{
  "n_head": 12,
  "vocab_size": 32000,
  "norm_eps": 1e-05,
  "rope_base": 7360.0,
  "bias": "none",
  "init_std_up": 0.0405,
  "init_std_down": 0.00695,
  "final_lr_fraction": 0.1,
  "seq_len": 1024,
  "doc_mask": true
}
Each number is 200 + 20 x the weight over its row's rms, rounded and kept within 0 to 999. Layers, rows and columns count from 0. The size before them is the row's rms in percent of the matrix's.

# down: layer 14 MLP down (transposed), 512x384, rms 0.063, rows 101-124, columns 192-287
# gate: layer 14 MLP gate, 512x384, rms 0.0737, rows 102-125, columns 192-287
# up: layer 14 MLP up, 512x384, rms 0.0788, rows 102-125, columns 192-287
down101,099,225,223,198,198,199,215,207,220,214,206,199,198,219,214,170,202,180,189,184,183,185,189,240,201,200,184,223,191,214,189,214,217,209,183,222,194,209,214,203,212,176,164,198,240,173,214,186,218,213,222,182,164,213,227,182,213,154,197,191,188,178,213,175,221,202,186,200,188,191,179,167,191,201,205,185,207,195,196,168,218,200,188,228,194,172,199,230,176,243,224,224,223,207,185,190,212
gate102,098,179,207,192,202,212,206,202,225,209,173,178,219,225,195,182,223,213,199,185,201,209,205,208,213,217,187,193,206,190,208,217,208,215,266,193,190,194,204,204,214,232,211,188,189,199,167,228,200,194,197,222,205,186,257,189,189,176,184,186,202,223,172,184,200,202,177,198,215,216,218,184,212,202,228,230,212,196,188,206,196,198,214,198,143,175,208,241,183,224,200,203,169,171,179,226,219
up102,105,218,239,208,196,182,210,161,184,196,174,192,189,184,183,213,196,177,199,207,209,185,181,208,200,168,191,199,190,209,218,158,201,157,164,238,228,215,190,189,181,168,212,253,214,225,176,181,205,218,175,211,197,182,176,174,190,175,233,206,230,225,175,197,210,202,192,241,198,159,171,212,226,177,207,218,206,214,205,211,208,211,187,205,214,201,161,169,189,195,176,207,210,196,202,196,212
down102,106,202,208,210,203,223,208,185,215,234,191,202,192,203,225,172,155,191,195,220,208,199,214,188,218,177,200,212,202,226,245,217,197,184,216,171,200,139,229,215,163,179,180,184,198,183,215,210,245,159,197,185,224,197,224,214,171,214,203,194,228,177,197,210,159,173,203,192,205,198,242,182,197,178,204,185,210,175,186,180,186,206,204,237,218,236,207,234,200,195,188,196,193,183,196,193,205
gate103,100,212,211,189,185,167,235,206,174,214,205,243,169,210,213,200,163,213,202,192,198,185,177,177,205,220,162,186,204,223,202,207,191,217,215,188,205,203,193,207,253,183,208,205,177,181,209,218,209,212,213,209,219,206,220,193,218,216,210,177,217,202,210,206,235,221,182,186,181,230,225,216,221,199,232,213,197,193,202,170,225,201,199,162,237,198,219,224,168,206,228,180,205,200,177,216,200
up103,104,206,189,192,199,245,200,231,180,212,223,185,205,173,218,208,195,222,171,167,193,161,192,189,237,210,226,235,164,253,181,221,207,202,205,200,171,202,189,204,216,213,176,172,209,140,168,188,227,214,194,193,172,206,197,219,223,209,182,220,220,205,194,207,207,176,192,222,178,222,221,205,173,194,200,183,193,174,166,201,179,215,200,226,206,207,205,184,163,218,186,173,186,202,222,193,180
down103,099,217,185,203,194,211,174,181,222,204,166,191,232,200,198,225,176,194,219,168,183,207,217,209,188,194,211,158,215,193,174,216,169,192,190,184,200,161,182,215,165,206,228,227,220,210,202,190,199,179,200,245,203,204,188,153,203,173,222,209,201,206,205,203,230,204,194,179,191,174,193,191,185,177,185,195,208,162,218,232,213,169,205,196,171,196,184,219,224,204,196,210,219,165,206,216,236
gate104,103,180,183,206,202,204,193,160,168,184,190,220,207,194,222,246,195,218,202,167,191,217,200,209,201,217,233,191,199,190,212,218,172,225,204,178,194,180,221,173,157,187,230,200,186,209,189,202,232,189,203,194,205,157,201,190,219,190,213,202,188,187,190,196,196,204,185,192,179,215,186,186,164,191,181,176,169,159,166,193,196,226,182,179,206,179,207,217,207,178,201,193,167,229,197,215,163
up104,096,208,190,179,184,189,185,176,188,218,185,177,210,195,167,187,169,193,184,204,213,210,161,191,189,221,224,203,212,165,227,201,201,218,208,218,209,234,195,183,190,201,165,233,221,192,179,168,175,205,165,199,193,200,205,234,219,184,173,195,244,238,213,219,200,212,215,183,238,203,208,172,184,237,191,207,201,186,197,181,217,196,166,221,206,194,225,218,188,229,208,217,160,212,185,225,234
down104,093,181,216,241,183,231,187,221,199,206,207,193,224,202,196,175,228,184,186,183,184,204,219,187,180,199,231,247,204,194,184,160,230,203,205,185,175,176,199,215,136,215,189,164,159,191,218,208,194,223,206,163,182,208,214,199,195,174,227,190,185,189,237,203,189,203,215,208,198,173,178,171,192,188,174,193,200,165,218,165,180,212,186,166,222,170,200,236,218,205,206,209,201,202,188,196,208
gate105,102,178,200,158,218,211,217,208,204,189,181,184,176,224,212,170,214,190,178,159,197,203,151,187,224,170,168,224,189,193,193,190,189,188,179,176,210,202,210,182,215,206,176,185,229,176,176,221,200,227,184,195,166,206,172,199,219,197,209,188,220,210,186,205,208,163,196,180,215,200,195,186,220,221,175,190,218,182,215,221,223,220,223,194,194,198,181,168,173,151,223,231,210,190,199,162,200
up105,096,208,184,227,173,224,208,181,241,188,190,189,187,211,182,212,218,211,220,230,219,197,210,220,205,173,196,192,230,206,196,195,162,203,240,204,214,224,195,202,203,207,203,201,202,209,217,229,163,214,217,170,222,201,212,246,177,211,197,226,204,176,189,213,183,244,199,239,157,201,217,208,203,160,204,192,227,190,213,197,244,176,202,162,219,197,223,211,193,229,210,195,224,219,181,232,251
down105,089,230,149,205,203,204,211,195,228,211,208,194,197,185,226,211,195,203,177,173,197,214,192,211,242,189,228,198,226,208,240,238,211,201,165,201,207,204,213,202,180,217,175,243,174,194,184,193,209,193,205,199,173,185,175,201,237,170,232,214,199,199,233,211,190,205,222,172,227,195,167,187,215,243,211,185,169,173,185,190,194,190,196,213,189,211,207,196,199,216,183,200,193,201,203,156,225
gate106,100,209,231,185,214,188,201,193,177,192,202,220,196,197,210,210,215,220,220,215,166,182,213,192,240,250,195,216,213,200,214,199,195,167,176,190,224,188,179,179,189,190,185,146,174,187,238,200,186,232,209,195,178,198,198,234,187,216,183,198,166,200,189,173,189,183,176,203,217,202,188,213,176,185,225,175,150,222,221,172,184,206,208,181,195,254,212,213,194,219,174,216,177,219,158,184,220
up106,099,186,207,229,170,217,199,190,168,193,185,191,187,214,230,217,209,195,237,193,169,179,223,208,218,227,203,190,203,232,196,175,201,192,176,174,218,221,183,159,222,162,181,241,200,225,211,168,182,204,210,177,204,213,200,221,176,184,223,211,218,190,236,190,186,192,181,183,194,210,209,192,195,200,192,193,239,190,216,210,229,161,163,202,187,226,208,185,201,204,192,195,216,195,214,170,193
down106,100,204,192,193,165,202,193,202,218,222,210,183,185,205,183,227,183,203,211,175,176,205,228,222,194,167,190,194,200,209,195,198,212,202,200,186,239,171,170,197,221,218,178,198,367,194,205,167,199,231,224,192,203,188,204,202,206,218,218,177,171,179,223,223,187,183,206,191,191,165,203,204,182,213,200,165,198,221,191,156,170,169,217,187,162,157,198,217,209,224,209,216,205,224,197,199,196
gate107,100,214,205,182,229,254,193,187,180,249,210,157,188,199,172,155,220,220,205,196,204,206,211,218,219,193,180,210,184,173,190,181,209,223,187,180,142,186,220,166,223,241,195,192,217,191,206,201,223,214,204,214,197,221,210,176,204,148,182,173,204,222,207,173,154,222,212,184,214,187,185,197,232,183,221,219,155,221,210,216,203,196,199,213,189,179,200,198,233,202,231,195,189,190,212,196,226
up107,101,206,221,217,168,191,181,187,203,208,244,223,195,209,216,212,202,204,196,186,203,206,207,198,204,228,175,233,219,212,213,185,190,204,212,185,186,240,220,236,192,202,181,198,216,195,167,218,184,176,188,203,187,174,201,164,201,177,186,167,195,218,217,178,201,216,175,192,218,186,190,228,195,232,224,190,200,210,178,214,218,234,210,226,184,205,211,176,237,216,196,209,192,180,204,213,192
down107,086,195,222,158,198,214,224,153,200,196,173,196,197,193,191,215,218,198,164,200,197,204,198,211,196,143,187,166,201,209,166,216,195,205,185,202,174,213,222,175,208,200,212,230,208,182,230,207,195,225,207,199,176,203,189,202,195,188,193,219,156,199,200,186,188,242,205,189,200,234,185,213,229,228,204,210,180,187,228,206,221,187,184,159,210,223,218,169,207,184,206,195,217,223,197,217,196
gate108,104,212,229,223,232,164,230,175,214,205,233,203,180,181,195,186,202,221,152,224,193,220,173,207,210,191,195,210,213,201,179,173,178,195,231,204,199,226,211,193,202,227,226,183,198,181,197,187,196,187,217,199,190,185,215,214,215,207,213,184,196,207,208,168,221,210,174,220,190,219,188,230,160,184,191,212,179,199,199,180,178,236,175,187,190,229,161,192,187,196,208,214,209,183,197,189,205
up108,108,191,214,194,208,168,214,212,201,253,255,189,173,203,211,184,208,224,196,217,196,198,208,221,228,186,213,219,184,214,224,217,188,199,181,217,218,186,235,223,200,236,192,184,218,179,186,175,237,215,249,207,219,193,204,168,240,235,205,151,192,223,199,201,208,212,207,181,216,180,182,196,165,169,220,183,186,222,214,207,214,203,218,197,191,193,173,191,193,217,177,185,234,202,202,186,190
down108,093,226,199,179,237,205,186,202,186,231,168,190,188,205,173,195,220,180,167,195,179,202,208,148,225,201,224,199,203,223,185,219,199,167,225,189,196,181,241,172,157,205,217,204,248,185,198,209,199,182,191,182,214,188,184,202,215,193,191,220,204,207,180,199,200,224,205,219,198,225,187,204,240,202,200,218,217,215,209,207,230,192,204,182,191,192,210,208,219,181,212,204,212,247,229,189,189
gate109,092,208,215,196,209,193,176,210,202,170,164,189,200,187,196,176,201,204,179,211,180,204,226,189,190,179,203,207,194,209,202,226,217,192,201,193,218,212,233,211,203,184,220,218,198,249,205,168,206,221,201,189,215,230,214,171,203,162,214,165,187,202,143,212,185,179,205,173,164,240,173,205,207,215,201,201,164,224,189,230,225,211,208,213,167,169,197,226,162,213,243,196,191,195,209,217,239
up109,105,192,186,213,222,183,191,190,189,155,232,225,172,198,174,193,212,236,231,225,201,221,239,216,197,190,197,210,204,180,186,179,207,194,196,212,207,198,220,212,208,167,200,199,214,218,218,181,188,221,168,174,217,190,188,208,167,188,195,194,240,235,174,174,217,203,238,247,206,205,203,190,205,211,191,178,191,211,188,210,180,189,223,210,194,197,197,186,192,199,165,177,194,210,190,205,191
down109,105,183,167,172,199,186,206,215,194,271,177,207,205,211,206,208,217,220,213,232,181,214,182,186,242,228,251,204,192,208,186,203,171,204,176,200,210,148,219,193,190,211,218,185,248,179,191,215,209,197,179,207,199,210,213,211,179,208,216,179,217,223,224,214,195,223,195,212,196,181,223,207,213,195,170,197,213,164,200,196,202,172,204,224,200,212,185,200,188,156,215,197,193,186,194,193,183
gate110,106,181,209,269,210,210,200,215,224,223,195,188,194,157,214,174,222,186,215,178,199,202,221,203,241,210,198,212,208,229,197,160,192,175,178,182,198,171,207,241,225,210,182,181,196,200,233,190,214,212,200,200,209,199,217,203,221,214,216,203,179,191,234,228,190,229,185,186,213,207,191,165,187,216,199,177,194,217,207,194,186,203,225,226,182,197,205,187,190,201,203,226,189,200,179,199,173
up110,105,196,200,149,210,211,216,216,213,217,218,214,199,178,229,207,211,204,214,215,192,210,211,183,222,185,169,185,246,195,137,223,172,187,206,205,193,210,229,211,199,202,174,230,263,229,198,241,167,204,175,206,219,230,196,199,198,197,219,213,188,171,201,227,146,184,200,208,196,193,203,216,132,232,185,226,180,200,196,196,190,227,229,188,191,210,209,210,175,189,170,197,204,179,177,206,181
down110,106,219,203,200,206,203,199,229,208,216,199,233,185,179,180,216,169,183,208,188,195,177,191,189,196,206,186,197,228,196,241,185,219,184,178,195,199,180,224,161,205,234,200,193,233,207,223,197,199,206,233,179,209,187,186,185,204,205,218,178,181,197,175,225,206,171,200,228,169,191,236,209,222,165,247,183,212,214,171,208,247,199,221,219,225,185,202,185,204,238,191,195,205,195,210,217,193
gate111,109,184,183,221,200,190,174,214,208,234,195,203,182,218,187,200,225,234,220,220,214,204,209,168,187,226,223,199,227,207,213,187,193,203,180,215,212,203,215,210,196,224,205,193,178,208,162,227,199,202,218,237,192,175,200,178,196,199,173,204,199,157,194,212,200,212,222,191,200,225,206,188,211,230,183,203,210,227,213,184,190,245,205,213,154,207,219,205,205,177,183,211,198,214,183,225,209
up111,100,198,192,185,182,207,135,179,237,190,174,216,241,238,165,213,237,202,207,196,227,169,208,176,207,182,182,179,189,220,191,194,191,212,187,218,182,226,194,200,207,204,187,189,212,182,194,200,185,227,192,206,194,183,203,186,155,190,201,232,210,214,184,197,187,134,215,174,197,211,203,214,214,205,200,183,192,229,195,173,222,192,212,191,187,194,211,156,202,235,210,212,194,194,194,236,139
down111,105,218,204,193,229,191,211,226,205,181,211,176,217,186,201,186,165,172,171,207,193,182,205,205,190,190,172,212,146,219,211,191,219,210,149,203,174,231,219,205,178,201,181,186,186,163,226,186,245,188,210,240,199,181,192,183,209,240,232,208,215,242,176,138,227,230,176,183,191,191,168,210,184,196,195,185,207,179,181,209,197,175,191,205,207,166,183,222,205,219,238,182,213,221,223,190,213
gate112,099,171,195,174,207,209,204,203,166,157,202,166,201,228,203,179,222,203,205,216,196,170,170,218,181,192,192,175,213,234,204,175,190,198,206,203,203,184,172,194,200,179,206,207,217,215,202,191,208,211,225,186,187,189,187,168,184,184,147,201,169,233,199,241,205,170,229,200,207,203,191,199,225,196,189,187,217,201,203,184,203,232,130,187,171,225,193,172,195,214,209,178,216,196,181,177,210
up112,102,210,211,186,213,207,175,221,178,197,205,174,177,208,208,184,206,171,211,199,200,222,176,213,189,221,211,204,239,220,195,195,162,202,170,199,143,172,208,170,221,195,207,203,245,208,201,186,151,201,192,180,191,265,212,190,193,178,174,220,195,200,219,195,173,214,192,214,172,196,202,195,209,201,178,227,208,196,185,184,256,187,221,192,209,213,206,196,216,220,199,209,234,235,197,183,177
down112,104,206,187,199,180,196,212,192,192,197,201,237,202,214,168,213,196,194,177,208,214,221,196,191,208,183,200,190,198,200,215,212,208,177,184,167,177,214,200,195,162,189,204,196,166,169,218,193,188,187,200,206,240,215,186,220,207,243,217,146,211,157,180,200,225,186,198,216,176,197,192,219,197,195,212,173,214,199,180,217,226,165,223,228,196,183,204,207,209,194,206,212,175,195,169,188,169
gate113,092,182,196,214,151,170,200,207,172,151,258,223,210,221,210,195,209,234,228,243,198,181,210,218,199,207,196,213,217,224,192,182,225,196,179,173,188,161,213,233,188,221,202,231,241,238,188,209,200,184,190,179,206,212,197,186,203,191,204,251,164,197,262,202,194,181,175,206,211,214,177,185,214,228,190,204,227,207,246,187,213,214,188,173,202,224,204,174,205,180,244,194,215,186,177,192,185
up113,097,183,226,189,205,245,203,208,248,218,171,224,230,199,192,209,193,224,223,206,221,185,209,183,218,205,180,205,179,195,206,203,219,220,212,213,209,193,196,194,246,223,213,173,184,169,255,237,225,207,182,206,165,197,203,212,226,204,219,181,198,207,191,198,218,194,177,224,190,221,214,224,188,180,228,204,230,181,189,219,177,197,197,209,206,187,205,219,219,175,170,186,204,213,153,191,205
down113,105,207,210,207,210,209,198,185,192,206,208,208,227,213,232,197,182,193,190,191,190,196,201,212,165,210,204,199,163,205,188,195,196,188,194,206,191,178,216,209,204,191,188,247,227,194,199,218,196,238,176,192,200,181,166,202,185,183,193,230,198,248,203,209,165,193,206,193,231,180,219,169,212,216,179,193,228,180,184,174,223,218,194,226,212,201,169,198,214,200,190,226,206,198,214,169,191
gate114,100,198,191,207,194,202,197,197,207,209,209,164,188,190,196,213,203,196,212,231,228,168,195,204,204,189,224,227,199,193,147,232,198,184,187,198,174,194,208,197,196,163,188,219,150,211,228,208,158,238,190,212,177,212,179,206,195,165,176,200,193,189,157,207,217,195,214,187,179,263,198,230,179,207,201,216,228,216,215,215,174,192,173,226,212,172,189,214,197,203,187,206,216,175,185,164,183
up114,106,156,202,225,214,172,179,221,219,229,239,188,218,218,223,196,206,186,218,211,215,195,214,196,188,190,197,190,198,224,210,217,252,199,185,198,244,209,198,165,242,177,181,180,175,205,194,196,215,195,183,203,190,212,219,222,214,186,190,203,202,189,203,167,205,167,178,184,193,235,208,219,213,206,193,198,250,188,239,183,186,245,163,211,190,177,198,225,206,191,184,188,216,131,244,217,228
down114,095,210,210,207,215,193,207,200,209,202,185,193,213,206,213,217,196,181,195,208,205,201,191,227,206,190,203,196,226,210,215,199,187,206,218,219,191,191,177,190,162,206,193,213,52,189,211,187,178,223,199,188,207,228,182,248,199,218,192,194,190,197,201,199,238,195,192,222,194,219,199,195,209,191,223,197,215,204,225,193,203,186,192,203,213,202,218,214,195,215,226,217,165,178,209,179,183
gate115,103,232,245,209,154,174,219,220,173,221,197,218,209,262,175,188,204,179,241,234,197,202,190,198,209,218,173,169,209,220,220,195,236,199,207,218,205,227,218,210,250,270,209,200,194,192,184,211,169,199,203,201,149,213,182,226,244,200,192,234,173,208,197,218,188,233,216,174,191,167,226,216,197,205,204,229,214,220,212,205,189,194,195,222,196,196,224,184,186,195,211,169,187,223,197,195,230
up115,095,172,204,225,173,197,193,191,227,162,217,197,194,197,224,176,207,191,196,206,184,209,222,166,212,196,170,234,220,212,205,192,182,226,206,203,213,198,214,204,201,207,209,215,233,185,173,211,202,184,195,210,187,207,201,235,183,188,168,217,201,180,196,212,196,216,183,200,208,234,183,219,199,218,199,196,232,197,195,200,206,164,189,200,198,190,173,196,197,191,201,180,200,237,210,205,227
down115,100,190,207,199,218,215,180,207,200,222,214,190,209,204,198,192,173,183,204,175,197,224,173,194,191,203,193,149,208,199,250,202,226,178,191,214,185,252,177,212,182,238,199,211,184,207,185,225,186,200,194,171,188,220,188,173,218,187,183,212,178,205,159,168,193,189,220,220,177,190,228,189,192,198,203,200,191,191,207,199,175,216,185,212,235,206,221,193,203,214,215,193,190,209,217,169,214
gate116,101,221,178,185,234,227,162,154,223,187,178,176,192,187,185,206,195,214,197,195,191,184,194,202,200,169,189,180,189,235,222,180,154,196,185,175,163,183,207,215,217,185,178,201,196,189,181,238,193,189,191,223,217,211,240,173,187,219,166,194,181,181,187,185,220,189,193,224,226,195,233,209,186,192,180,185,209,205,180,204,179,205,196,171,194,213,216,196,206,208,187,193,191,188,218,211,187
up116,103,219,209,214,214,153,225,205,225,190,206,184,214,208,206,191,193,170,232,197,239,201,185,185,223,194,203,243,183,197,198,184,199,155,202,159,190,199,202,194,198,200,222,196,200,207,191,207,182,178,180,199,199,180,242,196,179,204,202,157,190,193,200,208,208,225,199,175,243,188,247,208,236,202,176,165,179,218,182,182,205,220,191,180,172,218,178,191,220,212,210,177,193,194,197,205,217
down116,091,204,186,191,201,187,204,254,174,240,192,215,198,219,217,182,222,204,207,228,183,206,191,189,166,239,186,204,179,197,207,198,211,206,197,185,180,174,208,217,216,195,181,187,221,215,169,173,206,232,168,193,195,176,199,181,209,188,182,238,203,187,199,244,201,199,192,183,206,195,155,237,193,169,206,216,217,197,209,184,167,213,175,222,206,185,221,169,160,173,225,247,197,231,209,211,172
gate117,105,167,188,198,167,178,222,204,205,207,178,189,189,199,200,162,139,206,205,192,235,191,216,199,201,207,234,192,227,204,189,229,202,188,191,165,190,224,200,210,196,211,176,225,188,204,195,204,190,183,198,216,183,221,220,224,221,204,189,208,189,193,235,173,208,194,215,199,210,163,172,211,207,203,165,193,189,194,181,221,174,208,152,170,212,185,246,173,210,193,253,226,214,188,192,219,166
up117,098,168,198,205,196,210,182,223,164,167,183,198,211,217,203,218,184,226,216,197,220,221,224,184,192,227,176,170,214,198,194,171,220,200,200,175,205,226,207,205,203,208,185,215,180,173,179,198,227,201,161,228,194,228,188,172,215,181,205,170,200,169,205,198,218,216,228,200,196,172,215,197,182,213,187,209,170,169,195,189,182,228,202,199,180,199,177,203,234,176,202,187,208,150,204,181,213
down117,094,181,214,182,221,196,201,215,204,220,237,222,199,234,198,176,181,170,206,212,202,226,209,200,195,195,238,215,219,182,209,220,200,195,150,193,210,195,226,180,247,174,188,208,186,215,200,219,211,218,222,143,226,186,178,207,189,202,238,248,186,202,159,203,217,185,177,242,212,164,208,183,204,198,200,231,236,171,172,188,205,212,202,224,215,172,204,225,235,199,195,223,168,228,208,204,204
gate118,106,193,208,186,194,215,183,194,198,190,207,195,217,176,174,195,145,175,192,215,224,177,187,196,206,194,206,214,162,194,184,216,203,188,190,189,202,199,239,199,199,204,196,204,137,212,236,226,171,207,219,187,172,194,192,206,214,230,231,194,172,190,169,250,184,189,176,228,190,210,239,216,210,191,197,197,223,195,181,171,205,233,180,202,189,223,198,218,183,267,156,197,182,213,184,176,217
up118,110,194,202,226,167,197,216,204,183,212,211,197,226,195,198,178,217,205,202,189,210,202,205,193,195,198,187,235,224,170,185,185,197,203,208,231,165,211,200,238,207,212,231,190,213,178,189,225,235,181,191,206,191,200,211,181,196,180,190,222,199,195,180,203,197,218,199,241,188,198,185,208,185,190,198,201,177,169,199,175,179,210,247,188,201,178,220,256,217,230,206,202,216,209,190,212,226
down118,110,188,187,192,176,208,248,208,225,161,204,231,202,180,212,211,205,182,190,224,187,187,183,202,190,205,187,213,179,189,158,179,196,240,201,183,180,211,200,196,202,216,194,173,123,222,229,185,192,179,211,243,168,222,221,227,190,208,218,212,189,202,196,196,184,204,199,195,203,188,202,204,199,199,215,217,216,222,196,187,170,221,200,240,213,206,196,197,180,213,204,185,198,174,192,197,196
gate119,090,222,192,187,216,191,196,228,210,204,204,192,218,220,213,223,223,229,223,217,169,168,166,207,199,211,193,187,219,193,217,194,156,214,209,228,203,229,188,175,182,201,189,190,209,207,240,198,194,222,210,198,228,199,162,170,211,173,263,219,205,177,204,211,217,232,237,209,167,180,196,193,200,186,197,214,192,206,211,206,216,216,182,200,216,219,228,216,178,194,226,193,190,246,227,212,172
up119,093,194,217,235,178,226,189,230,208,200,213,215,178,160,223,173,201,178,182,164,185,203,235,185,201,211,243,201,227,216,195,207,214,176,182,202,182,178,206,230,222,185,194,210,157,209,211,229,201,210,217,193,249,240,202,190,179,197,156,201,211,199,197,218,206,208,214,194,211,204,195,214,216,184,212,196,193,187,248,192,190,212,201,205,224,206,204,217,177,183,193,215,183,216,157,182,203
down119,093,189,183,174,225,209,197,195,206,209,197,208,211,217,222,173,194,247,146,212,185,198,156,168,174,205,189,200,154,174,197,208,181,193,200,195,199,204,193,174,181,179,203,179,188,229,207,130,185,214,169,220,218,183,180,182,213,160,219,219,222,257,217,195,225,213,165,227,176,176,195,162,185,187,185,224,208,228,203,212,190,188,209,227,226,198,205,174,223,200,205,186,194,197,246,218,195
gate120,094,224,215,204,206,219,204,210,234,205,219,238,181,195,216,184,181,193,194,208,193,229,223,220,187,203,220,171,198,185,232,201,219,176,193,176,188,185,191,171,239,197,211,232,200,177,168,195,255,194,216,234,193,183,190,208,203,202,215,200,159,175,218,208,204,209,188,195,182,191,199,237,205,197,221,213,206,225,178,179,195,195,226,204,207,216,187,214,209,226,196,193,221,202,185,212,186
up120,094,172,234,182,175,211,224,182,205,200,202,196,185,216,179,187,224,165,197,231,230,199,208,249,179,219,193,187,203,196,189,199,188,201,176,164,188,206,236,198,223,190,170,208,220,228,196,177,212,163,203,197,215,211,237,192,203,218,183,198,154,233,208,216,178,205,196,231,166,156,224,218,197,190,211,206,222,200,203,193,232,208,172,206,201,192,213,187,182,208,181,199,196,189,181,242,220
down120,092,206,173,177,215,173,202,218,252,157,226,183,217,193,205,195,203,215,211,199,188,230,159,240,179,187,195,209,252,199,250,174,196,215,195,171,213,188,173,197,223,211,186,179,213,198,204,168,179,234,196,223,215,191,184,202,211,217,194,190,231,181,203,173,185,209,173,198,190,184,185,190,206,202,202,204,199,205,199,215,227,144,196,191,199,199,228,199,210,219,214,191,224,204,209,219,202
gate121,104,209,203,182,219,209,203,187,223,182,229,199,188,177,200,210,178,203,218,220,183,196,223,191,183,178,147,228,222,178,215,209,161,203,183,214,199,196,212,207,198,250,219,201,192,184,199,224,219,228,199,205,209,215,202,195,195,209,171,171,175,214,226,208,186,212,192,237,201,182,218,151,233,232,233,197,185,210,218,201,213,208,197,182,196,193,186,206,205,224,210,172,211,228,154,229,182
up121,105,214,216,202,192,185,190,208,206,179,215,172,201,200,209,182,192,190,206,197,181,195,212,198,227,182,197,149,181,221,172,197,183,186,168,188,150,197,213,207,198,196,197,221,203,220,165,185,189,185,179,198,213,227,154,184,197,234,193,206,195,204,213,165,188,219,195,191,215,200,212,199,207,188,188,230,169,200,193,169,162,187,216,190,181,191,228,189,206,190,194,185,219,178,209,157,242
down121,101,194,203,192,228,204,190,181,183,185,205,189,185,173,218,222,198,161,211,180,180,138,198,232,201,204,220,203,186,203,196,168,193,200,177,201,184,205,209,185,208,171,200,198,185,192,214,183,223,218,228,207,192,220,198,218,205,209,207,156,200,202,177,236,207,200,184,211,193,187,217,202,200,193,247,199,203,231,211,215,189,170,168,181,228,192,179,206,178,175,191,213,197,233,212,204,178
gate122,102,201,193,204,198,204,190,179,214,181,177,211,204,182,214,146,230,201,218,207,182,194,199,171,225,203,203,173,210,235,204,201,207,190,207,205,201,217,171,168,205,231,201,173,195,172,190,233,186,142,189,190,202,182,186,191,202,200,224,180,172,195,229,173,208,208,180,200,173,182,197,231,211,234,177,171,176,192,220,234,197,248,186,183,197,192,199,205,207,215,210,167,181,197,234,208,169
up122,104,215,221,218,184,203,193,217,219,210,167,218,186,229,217,239,217,239,192,166,242,181,192,192,200,211,225,216,209,225,183,170,198,195,196,179,186,195,176,191,168,185,179,219,192,193,174,207,165,172,205,218,195,214,189,195,183,214,195,193,187,247,232,167,220,205,206,182,164,211,202,174,231,222,211,200,190,213,186,189,173,226,198,195,169,220,203,199,213,216,212,220,188,216,194,179,209
down122,108,222,191,178,204,218,202,181,225,207,244,206,245,173,195,201,257,236,221,212,192,182,176,186,182,203,186,232,210,175,211,189,213,189,195,166,199,217,198,195,208,222,188,218,230,221,211,205,229,174,191,176,220,200,205,197,196,217,225,217,216,197,185,201,200,167,209,224,203,192,190,206,216,218,205,185,214,202,207,201,198,184,191,190,199,225,220,178,197,214,204,241,196,205,218,197,182
gate123,107,200,199,204,194,175,198,185,188,217,185,170,166,201,200,196,202,209,232,197,184,204,194,210,163,180,238,180,198,213,189,212,192,246,217,195,193,203,264,216,216,215,205,228,185,167,183,195,183,198,193,163,187,199,186,182,254,183,205,183,152,219,221,166,204,212,197,192,171,202,197,215,220,202,206,192,203,238,231,186,159,193,192,224,227,192,235,235,201,185,195,182,187,209,199,224,191
up123,104,187,224,230,166,163,181,166,190,218,195,192,218,197,208,191,185,161,189,223,206,204,215,212,157,212,230,182,181,202,218,200,189,201,211,216,247,184,181,202,223,236,198,209,173,223,194,153,212,188,193,191,205,232,242,214,224,225,196,182,187,227,219,216,177,235,181,188,179,194,200,187,229,226,200,188,203,192,199,212,208,226,204,199,210,209,225,183,215,198,210,196,203,220,202,196,226
down123,094,195,181,223,205,227,236,199,197,198,183,205,179,202,209,207,187,216,218,185,219,234,171,177,225,175,214,211,198,240,201,186,182,180,187,223,192,196,188,213,193,188,222,202,208,183,195,170,206,205,195,154,179,158,251,196,202,202,181,203,168,200,198,167,220,191,157,207,180,187,190,197,186,233,202,230,141,180,149,196,181,231,177,175,200,180,225,193,199,154,190,200,184,193,200,238,175
gate124,094,159,186,218,191,202,193,205,167,199,178,199,209,222,228,174,226,194,152,172,204,177,168,232,222,207,169,204,220,191,171,198,195,190,199,202,188,219,212,165,192,192,223,188,158,210,181,197,196,209,203,219,234,182,163,220,216,246,206,222,208,218,238,237,205,185,221,220,205,206,202,195,200,222,208,211,212,210,159,196,202,199,206,205,248,219,189,183,242,198,206,212,234,242,179,205,231
up124,096,193,155,182,223,184,216,215,186,198,193,204,205,184,222,178,214,163,166,159,214,207,174,229,199,177,200,210,170,168,213,225,217,209,173,217,182,172,188,215,197,194,202,194,180,241,181,186,206,187,167,203,222,186,207,186,187,214,216,217,160,212,179,177,162,212,216,213,186,196,157,211,213,208,223,231,188,195,201,203,233,180,216,190,223,191,173,183,215,159,187,199,193,211,185,198,195
down124,108,181,211,205,202,207,166,210,203,199,224,214,210,223,190,214,217,200,188,197,198,238,157,202,165,215,201,216,195,167,184,206,203,226,181,229,159,187,174,202,197,232,192,182,203,265,172,195,206,211,216,208,222,174,180,187,225,188,232,192,204,219,197,199,194,208,185,223,210,187,218,190,185,183,198,191,210,214,223,181,205,202,206,234,184,182,171,195,208,216,218,171,217,217,188,191,205
gate125,105,209,197,186,183,199,192,227,207,217,176,219,204,198,177,190,166,183,216,171,200,218,226,177,196,213,186,209,196,167,203,205,214,205,213,189,198,204,235,241,221,187,208,177,187,205,161,193,210,172,197,182,222,161,214,225,191,153,181,204,222,197,220,189,199,179,224,230,172,170,214,194,224,210,231,216,194,229,184,204,183,182,183,189,192,176,206,210,214,224,190,184,185,193,213,222,182
up125,100,194,183,208,191,198,210,180,202,226,188,189,193,192,189,197,208,198,202,225,173,192,233,187,197,169,200,154,168,180,193,185,172,185,193,190,175,198,222,207,218,189,199,211,193,215,224,195,209,221,196,156,181,169,236,202,210,210,190,178,209,212,183,194,190,183,170,226,218,199,191,203,215,166,199,209,200,164,188,233,183,219,189,192,187,190,217,204,206,180,218,184,229,184,186,169,197